Part of a small language model's weights.
Size: width 256, 8 heads of 32, vocabulary 4096.
Each number is 200 + 40 x the weight over its row's rms, rounded and kept within 0 to 999. Layers, rows and columns count from 0. The size before them is the row's rms in percent of the matrix's.

# layer 10 attention query, 256x256, rms 0.16, rows 155-159, columns 128-255
107,211,221,200,166,178,294,155,164,239,218,214,243,206,160,205,131,214,296,193,200,223,219,200,240,187,192,265,242,254,233,132,162,209,195,129,184,204,207,186,248,245,213,170,137,272,123,219,163,208,243,188,236,244,203,236,224,131,210,227,184,259,161,141,220,253,176,202,163,197,155,184,197,224,244,188,210,150,242,175,145,248,192,189,201,195,166,284,172,129,184,174,179,175,198,218,255,138,177,231,266,201,195,268,166,209,162,228,206,135,190,205,215,264,188,128,143,163,212,181,202,183,264,237,228,173,137,206,176
097,203,232,143,287,250,151,190,223,230,228,192,170,244,213,184,230,231,255,177,159,186,215,168,199,178,234,144,226,245,217,257,218,147,210,204,160,195,187,234,194,217,140,168,125,242,183,143,223,216,218,159,278,220,169,194,203,167,186,154,184,105,218,260,161,228,213,155,176,182,182,264,192,191,201,232,225,185,158,204,161,208,164,206,170,240,202,172,133,172,115,137,157,261,185,213,201,286,262,216,139,206,182,107,222,186,207,203,155,162,317,179,211,181,198,261,219,247,184,166,194,161,213,265,170,150,147,256,232
101,228,211,167,223,210,138,219,203,239,155,142,203,177,219,272,177,255,221,153,232,244,185,162,166,169,240,201,209,136,111,160,136,232,265,200,152,154,214,220,203,236,266,238,194,307,202,248,273,93,211,198,152,166,215,164,128,109,181,115,225,184,220,195,221,195,171,202,160,219,196,167,248,196,158,247,240,174,110,207,185,155,229,252,263,201,182,187,168,184,251,238,250,203,246,182,175,147,187,234,194,210,210,218,207,238,215,196,185,201,170,174,209,185,184,162,277,229,244,178,203,230,245,241,209,288,168,126,112
103,171,194,124,162,279,232,171,154,213,185,198,195,203,218,225,256,151,227,188,285,166,223,204,184,217,157,233,264,221,198,195,213,114,233,195,202,150,220,197,261,175,176,210,213,197,176,137,166,154,169,206,166,154,250,195,83,181,243,183,273,250,196,197,234,149,137,236,177,219,216,162,236,195,176,149,227,260,166,166,180,275,223,238,160,240,288,149,226,212,142,172,243,163,193,231,249,192,219,208,198,119,218,180,226,244,137,166,94,189,207,214,195,155,221,220,92,190,197,106,128,181,205,163,234,281,287,209,137
109,213,245,224,224,262,192,154,186,176,220,186,234,216,287,293,185,189,180,238,181,153,161,251,256,186,198,144,238,181,195,222,176,171,191,170,170,232,169,189,200,208,255,116,162,217,177,220,242,199,230,198,190,199,261,204,135,215,242,175,256,209,189,172,198,217,254,172,211,208,177,156,216,183,139,232,182,234,212,171,190,130,225,194,195,171,239,237,198,162,234,200,248,189,149,167,225,111,229,220,224,227,189,171,213,258,166,218,200,195,242,210,168,245,278,146,182,236,169,242,293,226,222,86,244,189,210,148,223
# layer 10 attention key, 256x256, rms 0.149, rows 155-159, columns 128-255
102,141,225,205,233,154,195,140,214,229,235,195,151,245,166,239,213,229,238,179,191,239,189,231,203,156,188,233,247,221,206,82,188,147,220,151,201,224,184,164,147,208,133,181,163,246,144,270,227,224,188,285,180,191,239,227,184,148,207,156,237,265,209,140,173,183,221,171,189,199,261,201,157,225,204,226,212,162,250,130,207,224,230,168,252,252,198,218,172,147,210,237,215,112,173,183,212,195,158,195,275,204,205,218,124,139,189,179,223,125,297,158,185,245,199,188,173,229,252,181,229,154,269,219,211,203,145,211,190
102,158,200,184,169,227,160,211,210,221,218,219,247,166,211,124,194,180,228,198,170,219,152,209,167,206,250,163,213,264,231,243,188,164,137,218,75,215,197,172,203,253,185,201,170,291,259,147,247,230,240,139,266,206,167,238,160,173,190,193,233,224,243,219,225,261,190,207,184,221,224,266,189,184,160,166,297,195,144,183,165,245,225,215,169,150,223,207,154,177,192,189,203,205,155,249,215,189,276,186,211,258,151,143,209,252,195,252,195,160,150,165,171,199,202,222,206,178,238,245,217,201,265,228,146,142,95,200,177
099,191,163,241,216,242,227,217,206,266,144,187,118,254,211,227,243,246,170,174,229,287,208,187,211,157,255,142,149,139,171,155,166,206,233,221,169,244,194,237,239,214,181,314,134,224,230,245,276,134,174,177,184,147,149,260,161,197,166,171,199,260,178,268,199,148,207,215,172,180,159,165,193,161,172,265,148,169,170,185,296,157,174,205,173,205,190,188,185,163,204,181,213,236,304,278,293,138,209,235,211,205,159,193,127,177,240,224,190,200,244,214,207,216,225,248,184,211,221,230,193,245,184,181,258,206,206,161,281
097,150,175,161,203,197,134,242,247,155,162,184,205,201,220,189,325,191,219,233,273,188,235,272,178,219,198,172,244,155,145,238,307,176,277,255,181,140,253,144,231,279,199,142,218,184,194,184,154,209,200,227,186,230,242,227,205,196,189,237,280,207,257,216,193,156,215,220,214,153,203,200,151,214,167,153,175,175,177,221,214,176,219,209,202,177,214,89,205,196,150,162,250,211,159,200,126,125,242,190,224,203,225,200,130,189,90,165,172,221,211,183,248,211,152,188,239,180,133,230,171,152,192,102,179,269,171,195,270
102,236,233,254,248,174,191,210,231,164,230,250,272,196,222,123,162,214,169,191,152,239,256,249,193,181,181,181,170,145,209,220,233,186,124,147,151,257,182,177,207,159,185,144,119,189,148,245,230,182,189,233,223,99,159,165,124,183,204,278,267,233,206,194,214,224,159,213,292,143,189,164,251,162,190,177,206,192,197,180,200,209,226,214,183,231,221,156,169,202,190,242,227,159,210,273,177,178,225,150,230,187,214,128,262,225,211,216,175,227,172,212,253,157,226,152,187,162,157,212,260,183,200,191,224,188,222,207,172
# layer 10 attention value, 256x256, rms 0.136, rows 128-150, columns 128-255
110,156,184,275,172,188,143,112,234,142,230,258,219,245,262,213,221,209,131,255,205,238,249,165,239,222,151,166,325,194,196,120,180,168,232,155,262,138,209,172,157,242,190,253,89,221,218,194,225,217,177,220,126,161,175,142,176,214,185,206,205,225,175,245,173,166,224,192,178,271,164,171,223,177,171,214,198,139,190,225,202,163,141,129,210,224,226,254,170,188,148,187,175,238,259,241,163,196,167,160,201,222,111,205,259,186,133,219,291,239,251,147,179,169,237,177,232,157,175,137,154,202,172,189,185,184,253,191,248
105,222,153,264,219,174,200,260,280,230,190,221,244,196,152,241,233,230,147,165,215,260,90,165,258,202,213,161,120,195,149,193,235,218,220,179,117,180,156,172,237,149,215,217,135,261,212,236,98,138,175,136,147,240,212,218,104,208,252,259,233,204,228,226,201,178,264,214,196,185,223,251,179,262,223,198,244,167,177,176,218,179,209,199,206,228,133,181,113,233,161,181,182,179,217,150,193,230,209,155,147,247,179,190,192,172,169,212,257,170,280,205,195,204,112,147,262,204,178,146,150,211,218,158,195,200,157,232,212
106,177,216,155,207,195,266,212,205,260,223,209,192,219,229,203,193,246,238,207,180,222,217,250,191,212,230,185,168,142,164,200,231,256,179,185,185,209,269,197,245,219,212,188,121,209,185,208,245,171,184,179,180,164,292,183,185,202,209,266,158,176,201,242,213,159,289,217,152,145,215,188,238,234,125,240,190,253,148,164,204,157,164,274,171,183,258,196,149,226,220,177,205,197,192,166,134,239,201,155,261,141,189,153,227,233,262,212,127,205,224,183,198,172,126,136,157,104,202,118,198,193,164,257,201,175,239,303,252
107,163,114,172,211,200,204,175,198,186,179,251,274,134,167,276,173,137,200,177,229,234,198,128,214,146,192,217,240,140,191,198,246,241,143,204,189,275,164,195,247,159,237,231,193,216,260,201,156,195,284,218,259,227,152,184,261,221,253,180,136,157,140,245,208,167,188,213,155,198,157,220,167,182,234,211,257,150,195,196,226,177,239,196,190,233,207,185,182,237,118,218,225,221,228,272,200,204,175,232,229,224,221,169,122,205,287,187,203,144,226,199,132,154,247,238,103,233,223,176,257,288,175,115,199,159,178,191,240
108,216,228,206,220,212,185,209,241,168,130,183,265,226,200,171,195,239,133,159,159,147,271,155,262,234,224,161,158,173,159,180,207,177,221,208,190,235,172,231,208,222,245,246,134,187,180,162,197,160,187,218,209,154,322,144,229,194,125,197,223,190,214,206,180,162,252,196,130,148,177,160,190,207,231,228,231,177,132,210,277,148,214,163,232,152,155,197,200,164,130,207,234,232,173,217,232,210,186,161,209,213,227,228,210,185,174,176,190,186,207,214,204,239,138,178,164,269,206,180,185,181,133,239,153,190,217,184,216
104,235,272,241,139,212,193,227,201,135,212,222,191,181,214,190,189,196,185,228,218,200,218,208,178,223,224,297,174,160,190,232,161,313,212,126,247,159,151,239,254,203,275,116,191,156,245,182,153,161,254,220,232,218,196,122,231,165,294,236,198,158,191,208,203,204,191,262,224,178,184,139,193,187,212,221,199,137,175,186,238,184,141,256,259,180,173,173,197,202,245,191,160,223,216,209,215,289,198,171,236,209,223,183,197,169,159,232,210,173,184,182,226,329,161,137,152,158,152,185,191,205,200,208,202,197,236,260,218
116,156,223,204,138,207,179,268,234,247,205,209,227,168,213,248,193,223,194,175,175,294,200,165,209,70,199,205,194,221,247,233,261,146,215,168,256,219,177,164,165,191,125,175,190,191,192,188,204,145,233,188,191,155,176,254,192,261,177,217,181,194,155,172,148,260,244,244,226,181,200,146,248,187,206,255,210,194,208,133,236,226,194,286,169,151,209,225,225,297,131,188,204,226,224,258,168,163,210,206,324,225,252,171,215,227,122,203,130,138,243,158,191,139,233,198,251,107,235,242,102,245,232,161,164,235,203,121,236
114,217,282,234,160,207,179,170,212,185,259,274,187,248,181,258,243,171,211,185,196,208,153,182,170,182,262,180,245,186,181,177,225,193,214,184,205,138,243,212,227,230,163,192,232,267,174,220,232,153,179,255,133,198,192,136,135,214,105,232,191,156,209,190,156,179,239,201,235,232,196,223,160,171,195,195,179,233,258,235,187,185,146,136,234,166,106,211,187,182,203,137,220,194,138,171,202,200,212,203,161,123,217,153,204,211,234,227,191,214,260,241,146,197,178,221,196,242,256,296,282,133,134,152,106,155,155,141,257
100,165,251,181,215,184,189,195,177,222,207,201,258,161,234,241,111,210,184,211,219,150,167,174,184,225,246,222,149,172,205,162,200,198,263,218,181,229,203,183,203,236,201,254,157,205,111,204,175,198,172,197,177,115,190,240,202,189,236,124,152,190,190,187,106,226,142,212,218,246,190,200,238,174,274,231,231,144,214,169,157,223,188,218,117,136,277,286,148,152,204,198,157,237,149,243,112,195,140,241,219,215,220,238,196,202,135,331,182,183,176,237,191,202,215,243,252,153,185,186,121,196,168,272,189,200,240,234,192
108,224,254,254,210,243,219,235,208,201,177,269,210,221,246,173,160,177,206,233,208,195,152,142,175,183,221,169,226,179,179,177,199,117,173,147,124,185,106,202,179,227,164,263,190,214,255,252,222,216,271,197,256,195,264,196,245,177,200,126,184,153,134,266,170,195,191,210,267,207,224,154,251,230,264,199,248,266,252,131,195,215,186,272,211,180,175,208,179,187,226,168,160,127,173,177,208,177,209,160,158,204,230,159,238,178,167,134,204,215,157,171,151,170,193,222,245,175,174,146,238,249,199,192,201,237,267,164,242
111,162,151,180,139,288,215,175,139,235,151,215,236,148,187,171,211,138,225,184,211,237,168,152,191,257,223,203,227,253,223,105,180,278,165,151,203,239,227,203,227,233,247,175,242,182,241,148,197,178,192,241,145,219,174,185,136,214,178,167,199,198,207,225,239,143,172,135,179,223,197,204,216,225,166,189,176,168,144,291,255,185,228,223,136,217,170,177,161,211,208,150,222,154,204,200,153,168,188,147,233,204,221,234,233,145,281,238,248,220,127,188,293,283,230,247,225,202,253,221,204,187,228,304,148,190,211,93,219
103,214,235,224,219,217,156,140,246,254,111,179,149,203,130,205,196,285,183,137,118,217,169,276,236,195,252,264,193,153,205,193,115,214,215,208,229,188,217,159,153,245,231,220,236,216,208,202,131,192,204,207,187,246,268,200,192,140,254,179,207,213,185,244,157,134,213,127,151,258,250,285,126,213,157,228,216,239,208,144,210,275,192,184,267,181,180,110,181,269,150,232,189,156,132,278,216,162,221,215,291,255,183,196,257,223,170,227,237,155,210,180,219,160,212,191,182,269,207,192,268,194,179,188,198,119,214,162,201
102,200,134,160,240,226,166,213,123,176,251,231,174,205,211,97,137,218,188,232,203,241,154,211,159,147,168,190,150,187,224,201,205,237,167,192,198,244,187,155,258,179,173,186,177,273,277,266,176,199,170,242,173,183,227,269,211,227,180,215,195,189,166,234,189,206,195,250,206,219,235,198,221,184,244,150,258,182,152,185,244,217,229,169,211,135,193,190,207,235,270,284,241,224,201,147,165,203,230,125,181,182,229,170,206,172,209,233,191,201,196,250,162,246,235,148,208,268,201,214,213,192,209,148,174,193,160,249,181
102,172,169,193,238,180,210,193,195,208,285,210,192,206,143,185,276,239,223,181,257,215,225,229,187,258,149,192,207,191,168,228,170,182,146,187,188,191,274,131,110,149,265,227,171,190,231,208,194,205,222,231,186,160,265,197,210,228,220,134,138,179,226,242,242,173,247,199,178,205,252,121,213,232,192,243,268,173,223,270,183,200,236,206,232,173,224,201,172,106,209,205,148,183,196,264,207,166,263,158,237,221,155,239,186,166,160,230,204,258,182,209,266,172,168,107,172,239,198,263,184,205,166,237,237,90,170,194,239
106,172,167,206,218,195,148,174,221,261,155,206,226,205,161,169,276,268,186,243,241,149,217,239,157,154,187,157,198,263,206,173,224,144,191,247,208,168,104,193,209,154,200,186,191,226,144,179,174,175,179,214,212,116,215,134,186,205,280,160,219,247,192,229,157,204,196,211,226,291,138,206,177,210,193,299,232,181,151,200,195,134,130,216,184,178,228,156,266,224,215,153,150,284,237,153,167,156,261,221,232,184,226,153,183,239,206,169,195,235,263,176,161,261,169,248,219,190,252,135,211,185,217,220,277,195,180,171,188
112,251,182,123,163,243,129,138,181,234,206,197,190,189,157,170,179,181,238,169,165,261,187,168,137,236,196,285,155,165,136,218,223,183,119,197,200,217,93,208,234,206,192,235,210,203,267,131,203,124,264,203,143,239,214,231,273,147,242,228,167,155,186,222,239,236,230,173,220,259,150,206,237,146,231,174,225,187,188,182,154,211,74,162,193,198,175,203,181,192,182,165,199,245,139,222,133,229,149,165,240,134,166,239,149,233,210,202,174,200,210,211,148,228,164,220,192,228,231,204,152,236,173,213,214,235,240,229,138
110,205,175,203,150,179,159,223,187,160,175,170,197,216,124,214,188,194,192,145,240,255,145,194,128,184,173,165,248,224,226,222,140,158,194,147,186,158,197,207,184,132,149,185,234,273,125,188,190,84,126,228,203,217,245,211,247,216,188,210,277,225,189,155,203,251,218,186,149,182,243,170,250,226,253,184,177,110,183,234,123,182,214,217,243,167,226,206,227,288,177,250,219,197,224,133,255,200,208,220,114,236,238,220,201,199,201,186,265,124,269,169,148,221,156,175,160,210,180,295,205,219,205,227,206,210,303,237,260
110,266,212,209,189,178,139,251,223,204,225,176,209,181,206,195,200,176,209,204,274,186,208,200,189,183,198,231,225,175,197,164,200,233,217,248,146,190,221,269,221,236,151,190,260,241,281,206,168,181,135,183,278,216,215,225,121,185,172,232,170,257,231,156,195,159,208,250,230,195,185,232,308,135,189,179,224,319,186,238,254,233,148,247,158,164,229,190,160,266,240,153,169,215,147,208,205,176,227,235,159,223,205,241,194,301,246,206,221,211,200,206,218,224,142,145,208,186,211,206,268,231,221,176,114,144,195,132,154
110,225,150,165,221,265,179,177,214,210,119,236,180,208,186,223,171,212,187,133,175,267,210,219,218,189,122,232,206,186,196,214,165,201,216,173,202,201,213,196,151,172,206,211,251,161,252,249,228,215,142,157,236,250,156,199,180,184,217,243,180,127,169,170,147,221,171,296,250,108,228,229,196,213,192,240,178,249,165,211,189,183,264,203,240,162,209,180,108,169,254,275,142,164,259,189,215,209,189,173,147,221,189,214,254,152,156,209,231,208,166,256,241,214,194,203,152,170,226,166,238,194,245,235,231,253,232,176,219
114,240,98,307,242,187,229,298,240,164,273,132,142,232,222,158,295,200,236,119,190,236,209,189,185,160,153,168,200,150,202,154,230,167,116,192,191,152,196,230,237,238,193,175,239,112,154,187,185,232,131,203,153,232,214,174,176,181,265,173,185,183,152,226,239,214,201,276,206,193,225,212,156,150,241,200,224,202,164,179,196,147,162,196,282,199,161,185,162,187,230,228,183,189,189,264,199,223,264,198,257,142,187,205,221,173,266,192,179,174,161,209,145,185,169,175,142,120,131,250,232,220,189,215,174,183,195,155,171
106,169,214,260,183,268,153,173,146,151,188,182,201,225,210,190,112,158,162,260,170,256,164,271,181,185,225,233,193,233,222,144,179,161,226,168,193,192,157,264,246,156,271,218,213,208,219,106,183,171,160,198,241,225,167,221,195,137,207,185,230,137,151,149,233,250,110,246,143,200,231,238,170,199,222,256,164,208,230,200,203,248,191,214,120,226,175,158,235,156,204,251,252,261,237,183,153,185,203,215,207,201,170,190,153,273,206,222,211,194,219,178,222,226,241,176,169,212,217,144,243,127,149,172,249,204,192,197,202
113,201,147,136,184,214,253,224,193,211,221,192,251,181,240,268,127,203,179,276,241,202,137,220,247,151,123,160,175,164,162,166,276,157,222,156,174,224,224,226,274,277,148,202,199,230,229,204,270,262,190,277,291,231,260,189,184,206,253,146,187,229,248,255,260,154,237,230,200,160,231,207,167,192,212,227,294,177,135,236,190,163,239,263,193,231,225,192,195,114,202,209,131,148,236,159,134,133,213,143,172,233,123,206,172,214,177,184,228,180,246,197,228,206,181,241,171,146,155,253,208,206,230,195,115,204,173,268,220
110,160,219,182,210,269,211,182,200,123,176,253,217,190,197,187,178,239,244,242,198,197,167,274,202,258,125,229,152,204,225,191,174,205,153,166,181,145,257,211,198,180,192,259,216,183,158,205,187,180,202,185,218,178,220,167,206,194,209,215,144,161,220,256,231,188,173,233,171,232,237,239,232,283,188,181,280,228,183,196,142,193,181,145,166,178,251,160,187,219,210,156,181,265,191,244,148,163,194,250,202,163,171,161,141,162,286,157,198,178,242,182,149,272,233,161,200,227,187,164,173,251,254,157,156,177,124,258,270
# layer 10 attention output (transposed), 256x256, rms 0.423, rows 128-149, columns 128-255
108,218,186,215,181,208,237,282,153,254,165,122,210,194,179,211,144,154,272,152,219,192,112,187,139,144,278,234,100,202,199,212,229,226,209,270,108,234,202,195,247,244,186,189,263,168,161,207,193,203,258,120,237,261,199,256,186,195,182,146,241,184,229,243,245,167,194,235,195,166,197,184,211,224,261,218,196,247,222,170,284,144,266,268,203,243,175,191,246,256,202,224,200,190,164,171,239,191,189,227,191,214,243,185,175,248,184,194,153,200,158,202,204,188,185,223,197,258,191,209,239,192,241,188,234,243,184,199,131
103,160,269,122,235,172,199,190,143,155,127,171,154,224,242,176,193,158,198,231,145,148,295,255,148,191,176,234,296,171,169,245,194,204,214,214,249,178,259,223,192,215,150,185,267,178,206,162,243,204,222,226,178,132,206,212,300,248,145,161,240,202,221,209,247,206,231,182,197,163,236,183,204,166,132,152,233,222,189,192,232,188,190,229,214,145,168,193,236,187,238,232,176,270,180,245,214,223,193,253,190,201,223,183,194,215,191,188,207,281,174,211,188,208,287,255,199,210,311,287,213,179,151,226,231,176,246,122,204
104,253,174,218,187,223,172,228,196,207,177,238,221,195,222,247,186,177,185,202,252,238,285,190,270,199,182,168,265,204,196,243,191,135,201,234,183,163,129,205,166,253,190,174,231,201,197,215,125,153,160,164,214,189,156,222,130,247,207,131,249,168,210,114,233,171,144,156,261,262,254,198,187,209,234,196,176,137,178,200,220,206,207,142,205,171,175,180,223,136,195,230,159,212,207,198,251,135,212,263,177,202,191,257,167,164,152,217,270,202,223,199,256,211,291,236,210,255,172,254,225,198,174,182,236,204,182,130,195
106,202,271,199,182,139,239,159,198,192,214,173,212,228,248,175,176,264,195,220,191,200,207,242,200,284,221,158,226,187,219,234,165,107,213,145,146,144,178,209,160,221,99,193,248,164,199,205,266,227,82,230,134,182,161,194,177,185,157,266,204,258,170,152,219,230,281,136,226,153,262,229,212,167,197,216,172,177,209,214,190,182,191,198,159,180,200,238,263,182,200,186,147,200,129,107,200,157,246,235,173,219,158,246,206,168,153,229,150,255,228,231,243,278,152,191,261,223,234,224,165,108,291,271,142,207,217,179,196
116,158,168,222,254,182,161,201,226,215,217,220,152,125,144,202,192,218,214,225,278,258,151,241,175,196,195,154,227,229,247,254,108,228,169,197,188,189,253,191,238,252,96,164,203,242,233,255,170,217,194,172,248,225,171,264,180,200,236,176,163,215,223,206,262,190,156,195,300,246,147,258,232,166,172,171,158,273,266,205,147,251,159,237,116,252,247,169,169,227,222,222,259,211,160,160,145,222,198,287,247,154,237,129,185,185,193,196,236,210,232,192,236,220,229,206,235,166,256,223,198,198,247,125,217,187,168,231,219
102,215,79,127,213,178,201,223,191,271,210,196,195,175,221,219,216,194,223,213,172,202,167,179,214,166,139,76,213,245,175,155,206,149,176,194,166,331,260,189,148,255,204,176,187,207,151,254,224,203,198,174,169,233,221,261,186,172,156,200,210,216,166,218,197,173,235,200,164,217,281,291,216,181,137,179,195,234,192,180,172,285,236,112,194,188,239,231,215,203,156,165,256,196,225,217,166,179,207,218,210,151,188,233,178,192,228,225,170,241,201,194,172,131,231,244,227,220,238,197,245,180,195,254,197,191,157,137,162
110,270,106,197,238,223,158,149,181,179,241,220,173,216,197,183,154,196,207,229,199,130,238,243,184,317,167,200,160,189,171,219,190,248,114,226,163,181,186,241,245,190,244,253,214,208,213,204,215,233,235,233,143,230,226,125,209,166,229,216,230,202,231,147,252,134,198,157,199,262,185,266,209,240,220,243,173,200,187,197,189,196,230,156,269,198,244,172,184,181,241,162,160,183,193,150,236,215,247,211,112,144,147,249,219,203,253,132,209,244,186,276,242,262,232,205,219,243,186,153,257,192,182,238,208,173,172,262,200
110,215,203,213,211,198,199,234,190,197,123,145,174,212,183,125,154,228,225,217,228,163,289,248,243,191,179,208,152,210,224,228,143,220,212,197,223,263,189,200,203,206,283,227,217,157,228,214,172,245,211,232,279,176,172,280,226,188,284,200,136,251,210,221,206,211,241,124,183,222,263,181,243,200,141,194,191,179,182,179,237,131,301,209,209,237,259,259,181,234,232,256,177,261,257,175,153,186,243,233,234,199,185,247,120,220,185,208,187,158,172,185,194,215,201,201,200,138,202,157,153,254,293,223,229,231,182,222,132
102,179,182,248,200,215,225,177,226,208,199,195,179,236,180,150,264,287,249,150,176,267,232,232,181,141,157,162,188,252,191,272,212,207,178,135,195,237,173,216,231,148,179,128,200,152,308,250,202,145,196,218,208,272,207,216,231,235,197,266,236,199,217,160,260,197,228,181,170,178,214,205,133,202,159,195,141,251,217,131,264,181,212,176,206,232,143,155,228,254,230,191,184,168,230,229,303,235,237,173,223,160,215,171,238,183,249,90,212,211,225,164,152,238,109,231,198,246,185,187,283,166,197,194,158,177,161,187,218
109,153,137,154,182,181,185,187,220,167,260,143,222,200,204,227,242,205,183,162,142,177,249,240,175,198,199,230,136,208,172,202,220,249,250,245,298,237,231,234,201,173,240,185,239,159,160,173,193,166,191,227,135,246,143,223,171,277,248,263,222,228,287,155,197,180,217,204,192,159,146,211,141,135,143,245,177,157,188,224,199,158,203,156,174,198,218,261,217,176,220,235,244,231,190,216,175,207,204,258,194,203,127,187,197,252,263,260,195,193,230,188,274,236,201,153,166,219,191,217,167,151,198,185,192,210,167,243,205
113,211,278,215,247,179,182,271,225,170,241,192,217,290,165,210,217,271,164,206,193,143,224,246,177,138,173,188,198,142,158,283,201,87,188,226,240,153,196,158,265,195,213,217,197,233,171,214,225,249,161,211,239,157,187,216,191,194,192,252,269,280,185,205,143,225,170,251,201,203,226,170,226,170,269,211,185,184,278,208,194,239,207,207,269,186,207,184,233,208,214,214,157,212,192,228,215,197,189,269,164,199,174,188,186,265,144,134,204,193,295,170,189,150,227,187,205,207,187,194,243,182,238,57,234,213,188,237,163
105,197,99,149,155,216,218,235,186,172,248,166,295,179,245,249,274,193,261,219,254,206,201,208,135,187,142,211,219,229,260,240,274,209,207,186,171,203,192,264,212,217,137,244,160,234,179,152,251,215,240,133,184,192,161,163,201,304,156,226,206,163,202,194,256,232,200,212,155,139,138,147,230,191,207,172,197,173,188,232,236,163,155,202,196,178,192,219,157,148,232,195,162,223,246,94,191,266,212,189,187,120,238,198,281,177,230,173,178,242,229,192,215,190,161,247,190,156,204,157,90,128,170,136,247,264,186,309,183
099,208,252,204,183,164,252,211,232,182,233,205,235,165,150,271,191,204,260,231,244,174,206,245,300,246,240,171,236,184,224,159,243,176,178,195,233,197,138,188,184,219,206,206,255,175,130,122,175,159,240,174,201,198,187,141,232,190,205,232,173,236,176,89,242,180,199,127,213,202,207,189,172,189,194,265,186,255,276,154,205,215,175,208,193,171,199,240,196,141,193,174,145,174,191,244,194,169,241,232,231,266,186,200,164,324,272,220,233,176,178,175,223,204,104,249,166,211,177,154,136,186,229,249,237,236,266,142,205
107,236,270,173,220,224,222,222,136,170,123,168,224,246,275,243,161,194,148,218,182,163,174,235,220,140,218,231,178,187,266,118,225,217,281,230,252,241,161,255,272,318,171,170,210,158,207,174,145,138,117,210,223,224,154,257,193,177,153,200,208,190,219,197,144,244,153,214,206,190,213,283,208,174,215,188,127,190,170,151,178,187,206,223,193,247,195,220,213,181,235,199,263,200,137,129,181,205,188,265,220,201,208,216,203,235,210,191,148,146,238,196,164,216,279,286,167,182,246,141,260,169,211,157,160,258,255,160,148
108,239,210,219,147,190,145,199,188,179,242,186,225,173,230,248,133,200,166,145,230,187,267,209,176,154,248,176,171,182,219,262,205,229,198,142,258,195,276,197,151,216,180,222,255,216,264,197,220,252,202,197,141,289,181,227,187,181,182,251,104,154,241,198,180,236,191,230,168,177,219,219,210,159,238,177,156,246,236,173,227,245,259,206,229,203,203,169,151,176,173,256,243,122,190,264,213,225,129,186,160,167,216,263,163,181,229,270,241,138,141,205,184,170,219,206,157,226,160,310,143,218,167,256,165,160,198,229,180
107,231,226,211,227,198,237,246,222,178,181,245,182,208,196,215,160,199,156,224,202,149,190,295,287,164,189,133,159,238,218,225,215,161,286,211,245,183,249,228,184,200,217,205,157,175,179,219,137,328,110,204,209,245,211,176,202,258,199,237,214,210,172,182,185,163,188,210,226,134,221,181,143,270,163,251,132,236,118,231,218,154,308,173,212,160,238,199,180,200,167,258,169,118,225,162,230,184,280,260,202,205,207,162,187,160,188,238,214,220,207,141,225,204,217,158,187,187,218,210,233,197,202,238,212,144,186,218,274
102,214,232,185,224,246,230,162,233,233,147,248,148,195,226,177,232,167,248,214,208,155,246,201,283,190,162,227,151,169,156,184,204,243,255,240,242,200,150,159,209,228,236,202,210,161,249,272,188,335,224,192,205,142,197,167,144,182,179,233,185,197,254,229,268,144,245,234,231,186,194,171,155,217,123,226,195,271,215,183,254,190,202,166,160,141,146,212,175,135,192,125,241,202,206,192,192,256,178,145,291,148,160,223,147,150,182,251,171,196,167,227,191,190,159,222,193,173,226,157,191,152,167,153,251,260,186,155,142
102,151,186,229,198,281,283,183,246,236,174,189,180,144,211,127,197,192,205,210,214,211,192,190,217,237,203,162,207,246,187,263,162,218,177,162,191,223,213,154,249,183,220,256,152,149,127,171,249,215,249,266,151,166,195,155,234,208,241,151,213,114,174,232,186,224,139,187,228,169,180,152,133,261,216,149,156,144,243,166,130,200,274,208,188,201,168,207,235,142,142,229,221,176,267,190,181,217,168,220,264,175,155,202,198,142,213,243,184,162,157,206,169,214,281,258,142,225,167,188,145,115,253,208,292,255,218,220,263
111,145,226,210,173,131,172,239,216,195,261,153,189,176,201,218,220,159,147,270,190,180,216,145,192,251,292,197,204,202,188,194,253,208,186,227,222,141,174,236,217,245,236,231,143,245,108,165,189,203,203,228,141,175,218,195,227,225,190,143,243,301,239,185,275,148,224,134,139,291,178,184,194,226,195,184,193,186,228,231,198,252,123,251,136,250,192,201,299,230,169,136,249,273,199,268,213,201,252,252,240,208,187,161,176,212,228,251,163,213,230,151,208,172,204,164,210,240,166,224,150,211,148,206,157,204,140,219,223
110,198,268,139,182,236,150,185,176,224,88,234,252,192,177,230,115,175,164,307,173,168,209,183,233,189,191,231,207,232,176,232,255,189,296,177,190,225,178,213,169,166,211,267,204,233,209,261,205,135,257,231,248,220,179,246,191,163,142,229,209,231,233,204,158,174,220,133,231,238,171,144,232,255,124,236,203,208,225,217,227,225,281,188,107,194,202,235,219,176,205,191,204,227,205,119,176,212,201,269,137,241,190,208,205,205,192,218,177,231,240,219,210,181,251,219,239,262,265,186,183,184,185,182,181,202,166,259,192
104,234,198,146,184,174,279,215,197,253,232,208,148,189,229,186,253,218,226,215,231,138,258,171,229,205,200,181,218,150,181,320,238,255,186,227,234,195,220,180,203,245,185,196,140,238,185,240,220,240,263,173,132,207,200,137,164,233,245,201,183,206,225,211,169,183,283,185,245,197,209,163,255,250,156,200,266,171,203,155,217,224,210,225,279,166,213,242,232,208,195,138,200,101,188,222,250,217,220,154,204,133,173,181,218,150,204,204,175,141,166,263,168,169,210,233,163,186,218,237,184,245,268,194,165,198,215,169,164
109,223,241,311,240,178,148,157,207,196,172,199,186,259,199,147,232,185,184,193,232,173,250,179,214,200,296,259,161,197,241,200,177,238,200,148,180,212,175,140,183,222,178,219,241,172,142,180,136,133,215,205,196,162,145,264,191,232,188,244,231,203,201,168,157,245,227,171,194,212,160,205,215,188,234,197,156,226,247,186,203,256,220,156,167,151,175,199,176,231,198,164,296,272,227,158,244,216,150,269,227,199,206,227,235,224,187,169,153,218,130,216,241,149,259,120,203,197,219,196,147,179,173,191,224,188,234,92,207